config.yaml
n_layer: 25
d_model: 128
n_head: 2
n_kv_head: 2
head_dim: 64
d_mlp: 512
vocab_size: 512
activation: "gelu"
norm: "layernorm"
norm_place: "pre"
norm_eps: 1e-06
positions: "rope"
rope_base: 10000.0
rope_fraction: 0.5
qk_norm: false
attn_scale: 0.125
bias: "all"
tie_embeddings: false
parallel_block: true
extras: ["capped logits"]
init: "uniform"
init_std_qkv: 0.0706
init_std_o: 0.0
init_std_up: 0.0706
init_std_down: 0.0
optimizer: "laprop"
lr: 0.00174
beta1: 0.9
beta2: 0.99
weight_decay: 0.11
lr_head: 0.00646
grad_clip: 1.0
warmup_steps: 329
schedule: "wsd"
decay_fraction: 0.677
decay_shape: "cos"
final_lr_fraction: 0.0
batch_tokens: 16384
seq_len: 384
doc_mask: true
train_tokens: 187900000
steps: 11469
dataset: "wikipedia_en"
Each number is 128 + 24 x the weight over the matrix's rms, rounded and kept within 0 to 255. Layers, rows and columns count from 0.

# layer 12 MLP up, 512x128, rms 0.128, rows 490-500, columns 64-127
[[154 108 136  93  91 149  95 117  97 167 147 106 150 120  87 142 150 116 157 103  96 165 137 128 131 117 117 109 131 166 121 127 125 146 133 146 106 107 154 137 136 115 149 125 139 116 119 146 129 134 119 103  92 171 142 143 118 144 160 145 129 140 103 110]
 [104 128 102 110 157 142 136 143 107 132 175 112 126 108 167 136 119 201 133 119 137  98 159 154 176 157 133  98 119 111 122 152 135 113 147 145 119 133 117 111  85 186 119 113 110 156 136  97 109 139 130 108 116 148 172  78 112 159  86 134 108 127 139 157]
 [191 102 121 147 118 146 126 163 150 130  99 168 136 104 112 107 111 101 157 132 128 161 158 157 126 124 137  79 115 129 114 129 137 111 123 197 147 146 117 132 130 136  88 136 101 113 133 118 125  99 121 112 101 111 155  76 106 157 129 137 147 119 125 136]
 [116  89 120 132  85 152 103 115 125  97 155 152 113 102 140 116 118 118 120 132 131 120 107 158 165 154  77 156 121 115 155 117 107  89 159 144 157 120 103 155 110  84 139 153 118 111 133 133  92 144 156  65  90 140 148 158 141 141 136 145 124 125 116  82]
 [139 150 136  81 106 108  82 165 145  81  70 148 128 129 126 147 133 137 142  87 119  88 183 133 133 150 151 145 115  83 130 140 129 128 111 179 128 149 130 124 127 145 131 135 147 135 139 126  88 154 137  94 163 101 148 115 151 173 167 101 122 115  97 115]
 [138 123 146 121 130 177 126 111 129 112 102 139 121 118 136 117 171  76 150 142  99  99 143 147 107 118 147 107 139  56 111 136 155 129 191 111 112 150 158  85 131 150 109 127 109 150 135 134 113 164 139 123 116 116 138 133 107 143 157 155 129  98 114 104]
 [133  95 141 136 131 146 123 127 129 141 144 149 174 116 146 138 153 117  85 121 135 126 161 157 114 127 119  98 122 128 130 134 111 119 160 133 108 125 165 119  99 141  87 115 122 145 160 108 123 134 111  87 120 114 136  99 119 153 108 132 164 120  79 123]
 [118  66 133 105 124 153 150 107 135 108 150 155 149 109 134 140 101 110  92 132 131 178 100 107 100 106 114  76 107 122 174  99 114  91 128 128 130 138 154 150 143 151 208  78 132  91 155 159 140 140 147 120 151 113 140 119 106 137 108  95 161 108 126 116]
 [154 125  96  72 120 110  84 100 103 119 126 148 134 118 100 141 122 139 121 157 141 150 174 163 120 161 163 146 117 143 130 114 161 111 148 133 119 194 117 108 125 139  99  99 163  81 127 155 103  75 129  78  91 136 120 140 128 147 112 134 120 127 142 136]
 [143  99  73 133 120 138 106 129 169 137 131 128 179 148 103 118 138 153  85 135 166 152 151 112 133 118 126 116 117 127 114 152  92 115 129 122 112 120 102 151  78 121 156 176 123 113 137 100  87 111 131 116 141  81 126 114 119 175 116 114 157 148 138 162]
 [ 80  78 106 129 137 151 126 121 103 130 151 171 135 140 109 102 104 107  92 158 160 170 145 147 119 100  95 124 107  89 163 104 108 111 173 140  99 106 129 120 120 124 114 118 148 139 153 139 145 100 101 136 102  84 115 161 119 133 112 150 149  89 102 130]]
# layer 12 MLP down (transposed), 512x128, rms 0.108, rows 490-499, columns 64-127
[[129 123 127 155 159 121 125 121 151 113  95 166 116 123 127 123 136 132 104 137 144 138 123 143 125 115 118 117  98 140 124 162 142  82 131  96 137 130 146  73 170 133 134 133 154 105 142 102 145 118 111 140 115 106 111 123 124 107 128  97 155  93 109 129]
 [139 117 136 165 142 152 129 122 109 183 142 138 149 158 135 124  96 122 130 149 141 133 132 175  86 142 112 155 128  98 139 123 107 129 101 104 148 116 130  93 107  97 125 111 118 120 121 126 123 157 112  96  82 146 182 115 121 123 156 154 120 150 105 145]
 [149 138 100 162 106 143 135 126 106  98 127 134 111 114 120 100  87 149 120 139 135  96  97 114 112 168 136 146 142 126 154 120 190 111 126  94 139  96 150 141 132 104 124  93 156 127 136 133 102  94 138 102 129 127 138 121 103 159 108 100 135 146 124 153]
 [134 118 138 106 138 153 151 136 117  95 147 158 146 144 141  99 116 106 164 145 143 127 152  84 148  89 129 104 111 157  94 137 158 117 143 130 131 121 129 174 159 119 112 159  86 119 131 135 114 129 139 136  86 172 107 114 125 110  86 156 130 130 151 102]
 [ 90 107  85 146 148 114 124 115 164 144 101 139 146 121 101  91 124 158  92 102 185 143 106 138 150 148  88 117 153 142 148 138 146 133 151 143 138 133 149  84 142 125 113 134 139  86 130 115 148 112 115  97 119 149 157 162 131  96  95 122 136 128 144 120]
 [ 99 145 116 163 125 136 157 124 135 142 183  92 155 117 135 134 131 126 126 107 158  97 114  86 139 135 139 159 117 138 179 144 119 145  88 147  92 111 124 145 100 135 155 141  93  84 118 117 139 119 160 135 121 113 119 126 127 114 132 129 126 166 138 172]
 [107  97  98 107 128 114 113 121 147 161 121 167 160 109 147 128 128 122 105 113 158 145 164 152 108 124  92  79  84 157 178 138  80 132 143 147 101 127 154 113 101 113 107 140 104 150 176 102 129 133  93 106 146 103 123  94 107 155 121 148 136 139 103 105]
 [144 139 125 143 139 126 127 133  99 141 145 102 114 174 101 141 178 136  94  98 131  72 140 134 128 149 136 156 144 137 130 125 149 130 143  93 201 119 104 131 118 153 133 183 115 141 129  92 155 125 112 124 103 135 151 126 119 139 109 132 128 125 102 136]
 [129 155 125  98 130 107 128 155 127 164 130 117 110  92 130 110 104  98  85 134 141 124 112 100 147 130 137 152 104  97 115 166 133  99 150 107 115  94 179 127 164 136 153 127 139 126 137 112  92  95 124 145 149 153 136 107 160 134 126 112  85 112 132  86]
 [136 168  95 119  80 136  98 100 183 125 136 138 129 128 125 145 101 113 105 124 170 129 121 161 147 165 119 129 113 127 166 137 131 104 144  82 149  93 136 130 111  95 130 124 142 126 127 120 125 144 171 132 130 135 111 133 124 148 147  91 103 130 112 120]]